Each number is 50 + 10 x the weight over its row's rms, rounded and kept within 0 to 99. Layers, rows and columns count from 0. The size before them is the row's rms in percent of the matrix's.

# layer 3 MLP down, 224x640, rms 0.0444, rows 0-108, columns 0-63
108:44 58 69 54 50 36 51 55 58 32 63 36 47 55 56 40 62 62 52 42 51 49 53 47 47 47 54 46 40 48 51 66 38 63 57 54 48 44 70 32 24 40 35 44 53 72 53 45 39 44 51 54 44 39 51 62 37 52 50 53 56 36 69 57
093:60 35 61 46 49 44 59 49 44 42 62 40 52 45 31 60 41 36 67 33 28 66 60 45 55 51 54 45 44 51 46 53 57 42 34 46 40 70 49 80 52 60 56 48 40 60 44 56 39 50 56 35 60 77 40 52 60 52 61 62 48 46 50 32
097:40 44 53 48 69 44 55 42 68 48 35 59 57 68 41 45 44 43 55 56 34 50 53 54 65 39 73 48 58 36 58 37 63 51 44 56 48 48 73 56 52 37 35 42 55 58 65 53 52 36 47 61 47 45 38 41 58 43 44 47 46 53 46 60
097:34 75 49 51 44 43 35 68 50 44 42 53 55 52 59 55 42 38 45 48 52 58 25 51 54 51 49 51 45 52 32 54 47 42 43 50 71 60 35 32 31 53 43 47 54 58 74 47 57 46 38 44 66 43 57 53 47 36 27 66 45 41 44 58
095:61 54 53 63 63 52 46 48 39 66 57 50 53 44 53 56 51 41 43 65 74 62 46 44 49 45 53 46 54 58 50 47 69 52 54 61 66 46 53 65 47 49 25 45 49 69 66 31 58 64 51 36 46 56 64 53 48 54 34 47 62 41 52 53
103:46 54 61 49 41 50 48 42 63 44 40 57 44 44 61 57 48 78 49 56 42 50 50 32 47 48 40 24 72 39 57 51 56 47 53 44 45 53 53 55 47 44 37 64 42 29 45 59 40 54 52 59 72 56 45 46 47 43 52 50 57 37 71 52
101:53 52 47 58 58 59 59 44 63 48 42 57 47 35 61 49 46 52 48 48 51 40 58 62 50 47 60 44 41 50 37 37 50 53 48 47 53 53 61 54 60 45 67 51 53 49 48 53 39 46 50 74 54 57 45 39 35 52 66 39 59 71 50 50
101:52 53 62 47 37 60 50 44 44 63 49 44 47 39 59 37 54 52 67 58 49 49 44 45 38 47 41 70 52 57 59 38 44 51 53 52 69 41 43 53 36 33 73 40 60 39 36 42 38 43 54 37 58 63 52 42 73 60 58 37 35 46 55 59
102:46 39 42 63 42 68 50 53 52 51 49 53 47 54 53 41 55 66 41 50 29 54 40 36 57 40 44 72 53 42 55 63 54 45 57 34 56 36 63 40 48 41 58 44 72 52 65 66 49 54 31 51 39 50 54 46 42 48 49 45 39 53 59 49
103:35 47 54 51 36 45 61 53 38 58 57 57 46 55 50 56 42 53 60 72 59 45 46 41 61 72 68 59 55 36 39 68 49 47 37 53 57 53 46 61 43 41 49 51 51 56 36 52 42 49 40 55 43 48 56 35 46 65 33 65 60 31 51 54
103:51 73 31 52 47 55 45 32 43 46 49 53 45 41 44 51 31 41 50 53 54 50 58 57 38 52 57 48 32 43 58 49 44 55 50 47 51 52 57 39 52 46 49 62 55 42 51 56 51 55 48 51 70 33 72 46 68 42 55 49 46 41 70 55
103:51 52 53 57 39 30 39 62 48 34 59 47 61 43 51 42 44 52 52 30 46 60 55 50 52 56 47 39 44 46 59 57 74 51 37 48 47 52 68 51 42 49 55 58 53 50 52 54 50 52 54 56 57 42 36 44 38 48 35 56 65 37 67 48
104:52 42 50 57 51 53 52 53 35 52 70 56 33 67 56 41 61 49 33 39 51 47 60 51 35 57 43 49 41 40 37 46 62 37 48 56 28 46 55 57 39 29 55 47 45 34 59 55 53 46 47 69 33 52 45 42 52 41 38 51 51 69 41 42
097:46 57 51 55 58 49 38 43 42 52 52 43 31 50 45 56 51 36 62 40 38 38 57 57 43 51 35 51 52 50 57 44 45 48 35 47 38 48 75 41 57 39 71 38 57 39 37 56 53 45 46 53 46 55 54 36 44 54 70 51 54 59 48 60
100:45 56 52 40 50 59 51 77 51 37 49 57 49 52 40 36 58 51 57 48 35 54 40 36 61 70 65 47 49 59 47 68 53 35 62 51 46 49 28 37 61 51 27 61 57 49 43 54 52 60 50 50 40 44 37 49 56 55 31 62 49 50 64 29
100:56 47 64 43 50 65 48 65 44 48 56 50 47 38 66 67 47 41 53 33 61 45 61 55 50 52 48 39 75 44 39 52 57 50 42 60 58 42 47 62 60 46 47 39 28 45 37 51 47 42 48 38 48 40 56 55 53 66 27 56 58 36 45 61
102:54 50 57 50 42 54 48 42 60 32 53 64 51 37 40 34 19 55 55 54 34 41 61 53 41 49 46 71 63 55 32 43 50 58 45 61 56 47 53 66 55 58 33 45 42 50 62 42 41 55 61 46 62 49 45 41 64 22 44 48 48 38 56 69
107:41 57 56 43 36 38 57 58 63 44 59 48 52 54 47 54 41 63 60 61 44 44 46 45 45 34 48 69 37 69 51 62 71 38 51 48 61 49 31 55 46 51 63 44 56 61 58 40 35 56 40 51 47 46 45 55 48 35 40 30 31 45 42 52
105:52 43 51 53 63 58 62 61 69 60 50 55 47 47 47 52 68 45 52 52 68 65 45 55 67 55 48 58 55 53 65 47 57 52 43 43 51 46 53 50 68 54 57 44 46 59 51 46 51 59 66 45 28 65 32 52 41 46 48 47 37 49 48 60
111:70 37 39 50 70 48 63 63 62 60 23 56 35 43 53 48 53 56 57 56 39 46 62 57 49 54 63 43 48 53 56 51 42 48 37 38 45 47 56 43 58 59 41 34 59 51 81 55 58 59 46 51 55 35 53 59 45 37 33 43 74 50 40 38
100:50 59 57 46 37 44 46 51 50 37 42 52 65 52 58 39 50 49 67 50 44 43 56 56 55 55 64 56 46 34 40 49 54 59 50 64 44 43 61 65 47 48 46 43 47 45 64 70 49 44 41 37 35 61 47 59 50 47 46 57 58 58 47 57
100:49 46 45 40 54 67 43 66 49 52 37 49 50 45 52 35 45 57 58 50 49 34 56 48 38 56 35 64 54 53 36 43 36 67 41 64 45 38 44 50 54 57 39 57 44 58 37 40 69 52 46 66 51 54 44 45 54 36 51 43 51 50 48 49
104:50 54 45 36 32 60 34 48 67 56 54 36 49 51 54 31 44 37 55 45 59 45 46 62 43 45 48 79 48 64 55 57 64 48 59 32 60 85 53 49 63 50 71 55 60 44 46 49 44 64 64 51 65 43 34 55 40 59 71 50 43 68 35 46
099:55 24 40 39 46 54 61 53 53 35 46 47 52 50 45 50 70 50 38 53 64 67 56 42 68 60 41 74 49 54 46 60 36 50 42 67 45 47 45 61 44 38 55 63 39 49 53 52 53 67 48 57 56 43 56 62 58 60 47 48 18 45 41 52
094:42 56 32 43 61 35 65 42 31 36 74 43 55 53 41 50 63 52 48 55 47 37 38 50 53 29 61 49 49 47 33 63 29 54 54 44 39 56 55 42 46 47 56 46 67 47 73 59 35 49 31 59 56 61 61 62 56 67 45 75 51 55 38 49
101:36 63 59 55 34 50 53 72 48 62 42 47 59 64 35 40 45 57 40 43 63 51 38 42 42 54 46 53 38 61 48 51 36 50 35 61 45 53 49 41 26 59 55 42 36 48 57 38 48 47 62 37 44 52 33 55 34 42 49 52 42 41 37 46
103:52 55 65 45 48 32 58 46 52 36 28 58 53 47 32 44 52 65 52 55 53 64 56 56 53 71 52 35 50 56 31 46 45 55 65 58 47 50 61 50 47 45 48 44 52 47 56 49 26 57 27 53 46 64 57 58 57 53 44 42 53 56 51 52
107:51 55 39 38 59 52 51 53 47 58 59 49 52 45 58 56 43 66 54 44 46 67 40 40 61 50 48 57 49 73 59 48 57 52 50 54 53 51 36 64 61 61 42 40 54 59 40 48 48 59 59 44 44 64 55 55 58 45 66 23 52 62 48 48
098:51 39 46 62 52 59 58 59 36 55 51 52 36 56 36 54 63 40 33 18 61 59 40 40 58 47 48 69 43 44 51 49 53 54 62 62 63 59 66 41 44 35 44 74 49 46 49 46 35 58 52 35 59 60 58 48 55 37 42 61 62 60 72 60
095:39 55 58 32 36 56 52 43 66 53 44 50 57 54 49 62 33 48 44 55 60 63 50 57 54 32 44 49 46 54 53 53 38 55 61 44 59 44 51 48 59 48 53 55 30 50 64 56 39 43 43 41 58 43 36 41 44 53 39 51 54 61 64 48
103:49 44 59 53 59 55 56 40 36 47 56 56 44 51 48 41 46 61 48 59 50 49 54 58 67 60 60 50 49 60 56 58 63 55 41 55 54 47 36 48 55 56 40 50 56 46 47 53 49 56 51 51 47 48 34 41 65 54 50 53 52 38 64 49
106:50 49 51 55 55 45 53 50 47 55 54 42 40 50 49 59 42 40 54 58 51 50 47 50 68 42 54 51 43 56 72 68 78 56 54 52 58 44 50 44 41 13 55 39 52 47 62 51 58 52 64 62 53 40 41 46 45 53 43 40 63 60 26 62
105:54 61 32 57 54 47 54 58 51 59 49 60 53 37 43 39 35 53 47 54 43 49 68 60 60 47 50 49 74 40 60 46 49 55 48 46 54 46 42 38 66 57 55 49 51 59 38 53 64 51 41 25 31 45 44 48 52 68 46 41 59 57 75 61
104:51 54 56 50 67 36 60 71 48 28 58 53 46 39 56 39 37 51 59 47 36 52 44 69 57 36 49 70 57 54 69 39 57 45 46 41 26 47 57 42 46 45 79 42 45 47 60 53 49 62 47 39 45 42 45 47 56 45 50 50 44 25 66 55
098:69 71 57 45 59 51 59 39 62 35 52 58 47 38 51 61 50 50 61 56 71 48 39 60 66 53 42 45 48 36 35 45 37 55 30 69 43 51 57 46 29 48 49 56 41 62 43 63 49 57 38 46 51 36 58 48 43 34 54 51 46 40 37 54
099:47 66 52 76 59 53 43 59 49 44 65 59 63 44 41 62 42 52 50 43 27 22 44 68 58 61 67 40 46 61 47 55 45 43 69 38 77 56 41 37 52 65 52 57 51 49 45 39 42 66 35 39 41 49 51 47 51 47 39 56 56 43 48 62
100:47 49 40 58 41 70 39 55 59 33 55 43 49 58 35 37 57 55 50 58 42 42 63 51 50 41 62 47 64 33 64 48 54 42 51 43 57 56 57 53 48 50 42 55 64 45 46 49 58 52 50 36 69 61 33 43 54 39 31 69 44 54 59 53
099:55 49 60 50 42 57 44 59 42 45 30 47 53 71 57 51 60 38 45 39 35 56 51 48 53 65 56 61 63 32 57 45 48 51 54 43 52 45 35 50 46 51 56 65 51 53 43 35 61 66 64 52 54 53 69 46 63 55 61 64 40 51 59 48
100:52 46 34 55 45 54 49 54 31 52 44 53 56 34 56 52 47 63 43 56 61 43 55 51 62 64 47 45 48 46 57 50 65 36 61 45 51 36 72 58 43 42 46 41 53 59 51 43 55 41 26 50 33 27 58 46 47 32 59 47 40 62 64 56
098:55 36 57 46 52 55 50 56 61 42 38 58 50 43 67 50 61 49 58 47 79 35 34 47 33 45 47 60 50 51 33 47 43 50 61 49 50 38 42 62 40 60 57 57 59 46 43 50 47 45 52 41 56 59 40 53 53 63 45 47 51 61 54 53
096:59 54 35 52 64 51 38 52 52 45 57 40 48 44 39 54 42 38 63 59 48 34 50 47 52 59 44 32 69 58 49 55 36 52 68 46 45 45 50 40 54 35 43 61 62 49 36 47 47 45 61 35 69 53 51 60 48 56 57 46 60 48 48 38
104:53 63 50 32 58 42 51 59 48 53 57 52 56 52 46 55 40 64 60 58 43 30 41 45 48 72 49 45 56 57 54 60 44 39 56 63 41 40 23 68 45 42 62 46 59 60 52 58 53 25 50 78 44 50 61 47 44 49 55 46 47 43 54 62
097:60 32 50 58 55 50 60 60 53 61 29 57 58 41 67 32 61 28 67 42 57 61 50 55 53 31 59 59 37 55 47 37 39 57 50 38 48 52 56 55 48 48 38 65 51 55 52 56 45 58 70 43 37 48 46 37 28 35 43 52 84 52 45 30
097:53 53 46 36 39 52 54 62 60 57 46 55 46 32 43 44 53 35 34 32 49 37 54 43 51 25 58 45 59 53 48 36 39 56 47 51 52 42 57 36 56 48 53 30 62 43 48 55 67 45 42 54 36 67 55 63 61 58 42 66 56 56 43 50
096:30 56 55 34 47 49 42 53 68 48 63 38 60 48 40 55 30 31 59 49 46 47 55 62 44 45 38 57 43 58 64 59 54 59 49 44 53 64 29 49 63 37 34 37 61 43 40 57 52 41 54 51 75 63 43 58 56 53 49 67 28 53 38 43
103:41 64 44 30 56 58 55 45 30 48 59 62 50 49 60 47 45 52 51 58 51 61 39 45 33 62 56 50 52 58 48 74 36 56 49 65 69 56 47 54 43 56 58 63 51 55 40 52 28 46 73 68 48 63 48 52 59 47 51 35 45 58 58 43
101:55 66 61 45 46 74 46 42 46 82 52 36 43 49 69 60 55 69 46 44 21 71 48 52 37 45 44 54 46 60 37 48 54 50 40 62 60 52 54 32 60 66 33 63 67 48 59 40 53 59 67 55 58 40 43 31 67 38 48 45 54 72 58 52
105:44 56 46 57 34 47 51 59 34 24 46 72 43 67 58 59 46 54 56 44 46 48 64 59 55 44 39 38 38 52 36 41 48 55 52 37 60 70 49 43 43 45 46 61 45 52 55 49 52 44 57 59 62 45 60 63 43 44 49 50 56 40 40 49
100:53 54 58 60 63 38 57 60 42 68 39 45 69 52 66 52 66 38 56 59 44 59 54 62 45 55 50 74 49 47 52 43 40 61 54 44 48 59 42 23 35 33 62 65 46 41 52 27 59 34 34 63 49 59 60 33 45 46 52 60 66 45 40 43
099:44 22 70 48 49 53 56 46 47 38 40 55 44 62 45 46 42 39 43 49 65 38 56 49 55 46 60 56 66 57 54 50 46 43 50 65 49 35 53 44 44 33 41 54 20 47 58 65 57 43 52 61 45 35 50 52 53 51 36 52 52 53 67 40
102:34 58 58 47 33 46 57 38 38 55 48 52 56 33 34 42 50 52 43 50 56 58 47 60 50 35 42 35 45 47 50 52 47 46 42 68 37 55 55 74 59 51 49 47 50 50 31 54 48 56 57 45 58 33 58 44 59 69 35 39 46 38 53 49
099:58 37 46 53 45 55 30 57 56 50 50 67 49 37 50 42 54 51 44 39 61 44 54 53 56 56 47 49 44 63 50 50 38 53 57 38 39 49 55 51 72 70 38 49 46 54 30 43 38 58 34 57 34 55 57 46 30 67 30 37 56 42 74 59
098:47 54 38 60 59 42 48 58 41 65 56 51 51 49 54 48 58 38 57 49 48 36 42 44 47 45 51 60 59 46 50 33 69 43 69 63 54 47 51 48 38 49 53 46 59 54 55 43 45 38 61 58 54 54 38 48 38 54 29 46 57 61 56 46
103:54 44 39 44 48 24 49 56 37 43 62 42 60 45 47 58 42 52 34 50 56 56 50 43 41 34 43 33 43 50 38 36 40 44 46 38 34 54 56 50 57 51 54 53 39 31 44 47 71 48 51 65 51 57 44 45 64 49 61 52 57 44 42 47
105:48 40 64 54 43 59 46 65 50 47 56 57 47 69 37 63 53 59 44 51 29 59 54 37 55 55 58 46 41 42 39 53 47 45 62 47 62 53 48 52 64 63 53 44 52 46 41 58 47 59 43 40 27 54 53 51 40 69 48 47 44 52 41 51
100:34 66 47 49 58 61 54 51 30 55 61 50 55 42 61 49 53 61 47 58 46 55 59 49 45 60 66 60 36 48 54 35 33 44 39 54 66 46 35 57 41 64 42 44 63 53 53 66 46 64 55 46 46 42 39 57 56 57 27 50 58 49 46 45
101:46 37 40 64 32 30 52 36 54 42 56 61 56 46 49 57 42 54 69 55 45 47 60 37 54 49 44 29 48 65 61 32 48 53 34 48 56 46 52 50 43 48 58 53 51 57 62 44 61 58 50 60 36 41 48 44 42 29 46 47 53 64 50 60
098:51 42 62 61 66 46 67 45 37 36 56 58 55 50 57 40 52 57 68 47 43 49 56 34 41 57 54 58 17 35 53 31 48 49 41 45 49 21 52 53 58 57 66 57 36 48 58 42 45 56 51 32 47 66 58 47 42 58 37 41 36 61 45 40
100:57 58 47 47 47 36 59 51 49 54 64 36 31 42 53 67 47 55 55 45 55 62 48 46 30 41 53 36 37 56 55 50 42 60 49 58 38 52 57 70 19 67 36 36 67 61 43 47 48 58 57 38 48 50 56 24 54 40 65 64 55 48 53 41
096:73 38 64 38 41 46 62 40 50 35 50 37 31 58 45 62 36 49 71 38 35 44 44 54 52 57 33 47 38 45 40 42 67 53 54 51 60 44 68 76 43 52 54 42 53 50 44 45 46 54 43 21 37 75 36 48 60 32 40 62 59 58 50 37
096:45 57 58 46 54 39 65 43 55 49 45 56 36 42 62 58 33 56 46 56 61 33 38 41 37 38 49 68 50 46 57 36 38 49 38 46 68 65 48 46 69 39 42 38 43 55 64 45 63 50 44 46 74 55 66 51 51 59 40 48 38 49 50 46
095:56 48 56 57 46 46 38 34 50 59 44 59 50 41 41 33 36 41 73 41 44 43 47 51 60 65 46 29 55 60 48 50 62 51 45 41 70 47 49 64 62 68 31 45 47 36 49 47 32 58 57 44 44 45 68 59 37 53 54 61 51 43 45 54
102:43 70 60 28 51 44 45 70 44 53 62 50 45 57 59 41 46 44 48 53 38 54 66 51 37 51 46 33 52 37 58 58 50 56 45 63 41 64 59 50 52 56 33 49 50 39 27 62 44 48 46 57 72 51 53 50 68 39 50 61 51 51 52 38
098:37 46 38 50 74 45 43 62 59 39 55 50 51 44 42 41 63 41 57 57 41 52 63 51 41 47 23 37 58 37 45 54 48 32 52 34 47 56 61 66 40 53 34 49 55 36 51 42 52 64 63 57 60 41 55 53 40 47 53 64 48 51 56 49
096:49 39 51 63 32 63 52 56 54 68 34 50 78 48 39 55 55 58 44 54 53 31 55 51 37 32 60 51 59 62 45 57 42 46 52 45 34 44 46 49 62 72 59 37 54 40 35 53 56 53 43 39 50 38 57 50 42 57 43 51 31 40 43 44
102:71 47 44 45 56 59 50 56 27 56 41 47 40 49 53 51 40 36 44 34 45 52 51 46 48 52 40 47 56 34 55 57 57 35 34 50 60 42 52 63 58 41 37 70 49 38 44 41 33 44 34 35 45 55 55 60 49 78 42 56 34 67 41 54
103:47 50 53 49 52 39 37 55 56 46 72 42 43 49 51 57 57 42 41 45 43 61 47 53 52 65 52 52 62 64 37 52 29 48 36 46 36 58 56 36 55 37 43 65 35 55 44 32 60 41 62 55 49 43 54 39 28 43 61 42 71 52 55 44
094:51 35 66 51 39 42 50 36 61 43 41 50 63 56 61 59 60 43 52 57 45 57 63 55 37 59 38 74 49 51 53 49 65 44 63 50 45 48 40 49 49 52 51 54 48 60 47 36 43 45 33 55 49 60 41 56 43 36 42 46 52 48 48 52
101:52 65 69 62 52 57 61 72 53 54 51 58 25 40 69 47 45 46 36 24 50 40 27 59 51 54 28 29 48 42 35 61 64 63 52 47 76 38 44 49 34 33 38 57 44 42 50 61 56 40 41 73 54 54 49 57 58 51 52 42 50 56 63 62
100:58 55 39 36 62 51 49 69 33 37 42 45 61 50 58 32 27 52 56 54 50 44 62 59 41 56 47 40 52 58 48 41 69 52 59 56 55 25 58 46 50 35 57 56 39 43 56 42 46 46 59 52 47 33 53 48 50 53 48 50 53 55 64 62
097:51 42 41 42 49 56 60 42 46 57 57 40 46 57 51 58 39 27 50 55 53 48 55 55 65 61 72 55 47 40 63 48 47 45 58 41 37 42 39 44 64 48 64 48 52 55 41 42 51 51 50 55 26 62 70 42 62 70 60 51 41 41 73 60
094:43 54 48 61 48 51 50 48 73 54 40 68 69 44 56 49 46 43 66 33 58 35 53 57 52 46 47 49 39 38 51 39 39 51 50 41 56 37 75 42 64 35 43 55 64 36 55 66 59 44 57 75 52 73 35 45 50 48 53 65 59 43 50 63
095:45 41 46 32 60 51 45 27 53 55 40 44 46 54 40 42 54 44 57 33 46 45 46 47 57 53 39 55 50 63 54 57 44 59 56 57 34 59 53 56 61 63 50 42 65 64 39 52 65 30 51 56 58 55 42 48 52 50 36 49 51 37 37 57
098:57 31 39 53 55 57 54 41 73 46 42 39 63 55 45 66 57 59 56 55 44 60 53 63 66 55 58 62 44 74 44 40 61 44 54 42 51 61 49 51 58 51 50 40 60 50 32 49 61 42 47 70 62 71 33 46 33 51 60 35 33 47 45 46
099:50 52 56 28 49 52 51 39 52 47 55 56 43 53 17 51 49 58 40 49 40 39 48 63 54 38 56 52 53 44 65 54 48 47 59 69 54 51 55 47 44 38 40 44 69 49 44 56 41 49 55 71 64 54 53 61 66 63 54 72 63 45 47 43
100:40 49 38 46 53 44 59 35 50 68 59 45 47 47 44 67 55 57 46 47 52 63 41 39 46 60 49 50 54 54 44 43 52 41 53 37 52 64 50 54 55 45 59 72 40 59 45 54 63 42 45 37 41 43 38 52 65 52 46 59 37 46 45 57
100:41 36 52 56 39 52 64 49 48 57 72 41 49 54 35 45 46 47 46 43 62 59 51 47 49 56 49 51 65 48 51 30 33 44 61 41 46 56 41 53 36 52 61 49 42 56 52 33 51 47 57 38 81 43 37 51 61 39 60 79 44 53 37 36
100:58 55 56 39 48 52 54 58 42 52 71 52 37 53 45 45 55 40 69 36 47 44 46 37 54 38 49 60 24 50 45 34 36 49 35 38 45 56 69 35 52 26 35 40 64 45 43 46 57 46 41 51 60 55 53 65 48 54 38 64 67 35 36 58
101:57 69 45 51 45 61 48 42 50 36 50 64 46 51 54 40 45 43 75 32 40 50 49 68 33 30 56 32 49 34 55 33 50 59 57 37 40 62 43 38 35 54 58 44 50 52 50 62 52 52 57 52 47 65 52 61 46 61 50 62 49 54 61 39
094:54 59 40 51 61 50 53 51 38 66 43 39 46 54 66 43 42 51 65 65 30 54 61 48 71 43 58 68 54 47 46 63 45 48 20 57 49 43 59 54 42 43 50 46 34 54 47 43 33 41 54 67 47 52 50 56 53 51 57 49 55 49 45 56
105:53 47 52 59 50 46 47 40 52 45 41 52 49 40 38 49 37 37 39 41 61 42 64 45 44 56 60 48 57 54 50 40 46 50 62 36 32 68 35 77 58 48 59 65 49 57 53 56 38 57 48 47 58 40 63 66 64 55 48 49 55 46 54 40
101:42 51 47 49 57 32 53 42 68 54 58 50 42 46 53 38 38 51 47 54 51 46 41 44 52 49 50 51 48 51 60 50 45 43 48 66 59 39 53 47 28 47 44 54 52 59 50 59 50 53 30 54 64 54 46 61 44 39 52 43 28 20 60 42
092:74 56 39 47 43 37 44 42 51 38 47 48 52 35 48 49 48 45 39 55 58 65 61 43 48 76 49 69 53 52 55 62 47 45 20 49 46 51 48 63 40 48 41 47 55 51 52 39 46 48 59 48 48 67 42 43 47 49 49 55 49 61 60 48
102:53 26 46 54 51 36 36 54 70 45 65 58 52 54 32 50 55 49 67 59 44 53 39 51 68 62 54 53 60 57 49 75 42 47 38 39 57 56 43 58 54 61 52 58 20 53 66 49 47 60 49 60 54 59 43 34 51 47 51 50 39 33 62 55
102:55 29 56 49 59 55 48 55 41 44 41 38 43 41 52 61 50 54 41 57 75 47 44 26 44 55 53 42 57 42 66 54 52 49 53 42 46 52 43 55 28 44 52 59 71 61 39 42 36 56 54 55 46 50 36 55 45 55 62 36 50 38 29 60
102:54 57 45 59 54 54 60 28 56 61 48 47 44 40 37 42 56 33 36 55 42 71 51 38 50 54 47 58 42 43 58 43 31 45 56 37 57 55 48 48 48 67 48 49 34 48 47 63 35 39 60 66 45 56 37 40 43 65 58 54 50 73 49 56
098:51 55 34 47 58 61 50 59 49 33 54 44 43 53 49 53 60 37 65 44 38 52 55 69 53 40 60 38 54 56 38 49 50 52 39 41 50 70 53 34 54 40 38 40 58 37 41 59 45 57 41 34 61 50 38 63 55 49 53 61 48 49 46 41
099:46 61 57 44 45 47 40 64 53 65 44 50 39 50 46 58 40 62 50 35 40 41 39 55 45 64 50 65 63 47 61 36 56 50 34 33 42 26 46 44 31 45 44 42 56 47 48 48 47 54 54 53 36 62 39 58 71 35 44 56 50 48 63 43
100:53 55 61 69 49 54 63 49 53 48 56 37 38 48 70 44 73 32 42 60 39 63 42 70 51 49 39 60 61 60 27 68 76 51 59 48 38 43 34 51 57 49 53 34 42 56 48 54 51 55 59 43 50 38 47 56 60 55 48 43 59 46 43 57
099:52 75 40 59 55 62 61 51 42 48 66 61 56 60 51 49 41 46 46 47 54 46 59 27 57 46 46 64 60 49 52 64 51 50 71 58 61 40 61 41 50 27 36 55 55 48 43 56 45 18 47 62 62 37 40 76 49 56 66 60 42 54 47 49
101:43 57 49 63 66 46 24 51 51 42 55 59 45 60 36 47 69 49 50 56 64 63 59 52 57 43 30 44 57 58 56 62 35 51 55 63 58 41 44 53 46 53 46 51 58 41 52 51 46 44 45 78 31 50 57 47 47 56 70 44 38 50 43 38
103:27 39 59 46 48 48 64 56 42 57 40 48 35 51 59 36 41 34 58 49 33 41 45 46 62 44 49 54 69 47 44 59 57 54 39 57 60 64 47 41 41 65 44 52 46 59 44 49 45 58 48 45 58 35 54 54 64 46 50 42 40 50 62 48
102:65 65 50 48 43 44 66 45 46 61 46 50 32 48 52 65 55 62 57 28 63 43 51 27 36 48 47 62 53 51 46 55 56 38 41 49 44 48 70 33 51 67 37 46 64 46 21 55 53 59 57 43 59 51 54 42 31 48 45 45 51 51 42 58
098:50 59 55 56 39 73 44 48 47 54 50 57 56 50 47 33 75 54 52 71 73 50 56 38 66 47 58 62 38 56 44 63 50 45 45 61 44 51 40 43 58 57 45 44 40 41 49 53 62 35 34 45 67 43 83 47 51 43 45 52 61 55 64 48
102:47 34 62 50 39 50 58 53 45 59 61 58 33 46 39 47 74 63 54 41 67 59 40 44 46 49 31 70 39 66 61 55 71 59 40 60 44 44 47 47 43 52 55 52 54 39 61 60 59 56 60 44 47 52 50 42 37 55 78 61 56 53 39 48
104:57 56 34 47 38 47 47 58 47 45 44 59 31 58 57 65 54 45 36 41 62 44 38 38 43 54 50 44 60 58 44 58 40 59 58 54 47 71 64 45 42 53 53 64 59 61 56 47 58 49 68 41 42 47 61 50 54 23 53 64 38 59 63 44
104:61 42 59 47 68 35 41 41 54 39 45 51 42 49 47 65 57 46 53 50 53 56 37 50 60 60 57 53 41 55 49 59 57 58 48 64 40 49 39 47 51 51 63 70 28 34 31 41 50 48 37 65 35 37 42 58 32 51 38 23 47 59 44 47
103:70 43 42 47 52 42 34 45 47 57 56 41 42 47 52 49 40 43 44 56 37 44 34 48 51 65 48 37 36 55 32 33 27 59 55 63 53 46 59 43 65 43 50 29 57 41 55 46 59 51 54 41 49 56 45 47 45 55 51 33 61 47 46 46
098:42 51 49 52 45 48 46 56 40 46 56 42 57 53 49 61 54 62 58 50 54 49 50 41 71 55 41 47 54 48 35 52 39 45 62 49 52 51 46 44 54 59 63 46 48 35 49 47 49 28 63 45 30 55 50 53 45 43 62 49 61 69 49 43
100:53 53 68 46 36 60 63 59 48 39 54 44 57 55 49 60 46 49 33 43 40 55 42 49 39 46 40 55 39 49 50 57 52 36 60 40 50 47 50 61 52 50 39 43 46 50 59 68 64 68 41 45 34 65 53 62 59 70 48 61 49 62 38 56
099:61 48 32 49 70 43 67 66 55 58 39 60 64 46 53 54 32 43 43 55 61 53 66 37 36 38 45 56 28 36 47 37 35 60 63 42 50 50 63 43 47 46 32 39 61 50 37 45 53 46 48 56 52 37 51 52 37 55 41 50 40 34 62 64
096:36 55 51 45 37 51 58 55 56 48 60 43 54 47 42 50 58 44 42 43 50 52 43 41 56 48 35 55 53 63 46 68 65 65 48 52 35 69 54 51 53 38 45 61 45 41 61 59 39 53 63 52 54 45 52 58 53 37 46 59 43 41 55 55
103:60 50 51 47 43 36 47 58 51 43 50 42 48 48 32 32 71 48 53 43 51 53 55 60 60 66 70 48 51 35 46 43 34 55 51 59 52 40 38 54 43 45 53 38 35 44 49 59 58 46 48 43 45 58 30 56 45 53 59 74 48 50 45 51
099:53 32 53 48 53 45 46 65 55 54 51 51 42 53 47 49 58 49 52 36 70 56 37 66 33 50 47 56 58 55 44 59 60 47 66 38 52 59 52 51 53 48 62 41 57 37 50 50 47 40 49 42 45 62 32 44 38 73 53 55 56 57 70 39
103:55 36 63 45 31 53 49 51 43 52 46 43 57 42 42 52 53 68 47 62 56 49 34 45 47 59 47 40 77 54 45 46 64 43 67 51 46 49 43 57 27 48 48 46 64 45 32 38 63 46 60 41 34 58 61 44 55 39 45 56 49 60 43 43
099:44 59 65 60 64 32 63 69 66 44 72 44 57 40 44 43 57 51 45 47 63 56 40 56 51 40 49 11 59 48 54 64 48 53 41 53 62 21 64 79 28 68 59 51 40 50 31 47 43 35 33 46 54 63 59 60 49 53 42 58 56 31 52 51
094:50 65 42 51 57 59 59 45 40 58 45 45 52 53 49 41 41 46 67 39 53 49 52 37 41 34 34 41 52 45 41 47 53 40 51 65 35 53 62 65 54 51 61 43 57 57 68 43 50 32 42 46 68 47 39 53 41 69 61 70 54 42 46 54
096:27 47 69 60 58 46 59 57 38 54 51 53 31 32 65 47 51 31 52 32 54 57 41 59 77 58 54 36 46 50 49 46 44 51 48 51 45 42 66 48 46 80 38 43 66 45 70 40 50 60 41 62 53 65 40 48 46 57 58 46 55 37 48 52
104:47 43 39 50 46 46 79 47 63 36 53 61 53 61 47 45 62 50 42 59 47 52 54 50 57 41 53 56 56 51 50 53 55 49 63 49 44 53 51 41 54 23 55 77 50 58 57 41 32 64 29 62 49 36 62 37 52 67 45 33 51 44 61 64